Weights of a small GPT-style language model, trained from scratch on English Wikipedia.
Size: 8 layers, width 640, MLP 1280 squared ReLU, vocabulary 8192, 56.9M parameters.
Architecture: rotary positions, no biases in attention or MLP, normalized queries and keys, local attention windows, a smear gate, capped logits.
Training: a variant of Muon for these matrices, 471M tokens, 7002 steps.
Each number is 50 + 15 x the weight over its row's rms, rounded and kept within 0 to 99. Layers, rows and columns count from 0. The size before them is the row's rms in percent of the matrix's.

# layer 4 MLP up, 1280x640, rms 0.125, rows 173-189, columns 80-159
098:54 00 52 29 68 50 55 45 38 50 30 74 21 54 52 65 54 74 50 64 67 50 58 66 46 48 76 65 48 58 78 67 52 43 50 62 50 26 47 51 42 59 65 57 61 36 47 31 83 35 45 69 70 73 58 38 58 11 73 25 31 31 40 74 56 45 38 16 59 57 87 57 53 71 56 49 68 40 55 40
104:52 52 62 53 37 61 76 51 44 48 39 57 46 71 46 34 35 56 45 52 37 29 56 55 41 59 51 68 23 29 51 51 71 40 65 36 49 52 60 57 56 64 35 31 65 60 24 31 33 39 27 49 38 54 22 83 50 34 53 28 54 38 72 67 32 52 68 64 54 39 24 35 44 45 43 42 50 50 14 26
085:73 64 53 69 53 36 53 46 20 46 54 60 43 42 48 41 22 48 55 41 57 33 42 52 67 29 31 52 44 58 41 39 52 45 49 58 35 18 51 35 47 53 44 50 46 60 45 51 39 69 74 42 43 43 68 35 61 71 62 29 25 26 57 45 57 73 72 49 46 45 62 36 48 70 28 53 34 42 73 71
106:48 29 57 82 45 24 65 35 69 54 81 60 40 64 40 17 62 54 69 68 23 49 44 46 51 40 35 49 14 61 55 40 40 53 50 33 32 51 29 40 47 48 54 53 43 74 36 61 60 45 55 29 49 46 43 58 56 77 84 73 27 67 42 53 32 66 56 30 69 18 47 48 37 36 54 52 87 40 41 67
109:51 67 54 42 47 31 40 56 60 18 66 53 60 48 34 52 56 46 47 20 47 36 32 35 44 68 67 44 33 44 44 56 76 71 61 46 64 65 52 63 31 56 36 54 27 59 46 28 54 55 68 29 33 42 39 46 28 37 54 47 58 56 36 25 70 45 37 56 26 47 13 70 67 43 42 62 51 67 53 45
095:62 67 61 25 40 41 67 27 51 32 56 41 30 42 48 65 34 51 06 62 63 19 49 47 38 59 64 45 68 58 69 64 52 41 26 44 67 45 44 44 32 40 39 31 63 25 55 18 58 47 81 44 61 64 46 47 46 38 52 53 68 46 39 61 27 55 53 41 62 58 57 52 52 61 41 61 46 73 59 76
096:67 57 50 40 46 55 48 27 44 41 40 54 42 58 38 57 37 53 37 27 16 68 29 57 47 53 58 26 10 69 54 57 50 15 48 43 71 42 61 59 41 58 71 36 76 56 44 22 54 46 60 66 67 78 38 22 48 54 53 56 53 70 60 61 65 50 69 64 34 68 54 47 39 45 54 46 48 95 67 44
105:53 00 37 62 36 56 63 35 47 28 54 61 47 38 38 57 43 50 53 44 31 31 45 51 71 37 61 48 65 52 48 54 58 44 09 34 62 74 68 53 30 24 55 55 37 40 40 33 88 59 29 56 29 58 40 33 59 60 60 45 61 29 41 50 48 56 44 51 75 27 62 59 38 20 68 17 48 66 55 72
111:30 49 41 41 38 61 54 26 35 69 52 45 66 41 58 79 73 19 34 49 39 42 33 60 50 35 80 48 35 41 67 37 53 41 52 40 48 59 62 34 22 74 58 20 63 61 31 35 29 27 39 39 48 42 54 60 52 40 65 25 51 39 55 31 60 27 73 43 53 71 43 55 66 58 66 46 31 50 36 51
089:42 62 33 46 42 60 31 73 60 69 18 44 38 21 24 69 58 41 50 48 34 40 41 56 66 53 55 59 69 46 58 57 52 44 34 47 40 76 66 50 23 37 59 29 33 19 98 48 57 43 55 49 53 32 51 68 57 22 61 54 25 66 37 61 52 49 75 34 54 49 56 39 25 50 31 20 27 57 52 64
099:43 54 50 67 43 75 61 44 60 63 54 63 36 43 00 33 76 44 48 68 68 47 68 33 42 34 54 77 43 58 65 68 51 58 61 40 55 58 20 47 57 55 50 48 36 36 49 30 64 50 63 84 36 48 62 71 69 79 23 59 34 32 47 57 32 54 45 64 56 19 44 74 49 60 59 79 44 56 41 45
079:48 50 57 38 50 88 44 38 49 38 67 52 39 59 48 75 43 44 55 67 60 58 37 62 51 43 43 69 58 66 70 75 64 49 58 64 34 31 53 19 50 51 76 51 35 38 61 72 64 67 61 47 31 60 35 41 68 43 72 51 51 43 58 41 45 32 30 38 34 78 32 28 35 57 68 27 53 52 54 39
104:27 59 80 78 44 22 66 61 45 74 49 38 23 25 42 40 38 62 47 56 53 36 46 50 50 54 50 53 49 63 15 62 62 64 55 32 32 48 31 46 55 42 49 66 33 62 67 65 57 52 49 68 58 34 36 67 45 57 58 33 68 62 47 52 32 54 58 36 56 70 25 45 33 38 59 65 49 72 37 50
095:75 75 49 75 61 33 50 50 69 57 66 44 39 50 63 29 62 77 54 48 62 51 58 48 66 65 57 60 34 22 30 54 59 42 34 54 48 58 80 54 56 41 25 88 45 40 35 31 41 44 41 45 49 74 60 57 61 24 56 39 66 59 35 30 44 44 31 75 35 38 01 41 69 55 37 71 47 68 16 64
015:57 71 47 52 35 42 72 62 16 36 67 76 57 61 39 41 46 40 61 65 50 08 36 54 70 72 54 26 35 18 42 38 48 53 46 46 61 86 75 54 47 40 19 61 55 37 57 50 69 66 39 43 60 69 38 46 42 50 39 38 51 45 45 73 41 60 51 32 29 28 44 44 41 55 66 68 35 45 20 59
104:55 47 52 38 45 56 28 49 45 19 65 57 68 44 10 50 64 73 56 49 66 51 56 30 72 40 62 47 25 61 51 45 49 33 71 19 68 58 49 55 38 47 66 63 15 36 54 61 48 36 20 58 47 40 75 55 52 22 51 52 50 44 36 90 54 46 57 34 33 25 36 42 66 39 21 40 40 52 66 40
102:46 48 40 58 34 39 47 25 51 31 44 48 62 55 46 52 28 29 60 57 51 40 52 57 38 56 41 57 33 59 55 39 64 42 38 61 70 44 48 69 44 22 32 51 53 66 49 26 20 24 27 59 26 34 60 49 59 26 52 54 43 45 52 54 35 43 50 46 53 47 60 60 52 43 49 63 51 64 56 32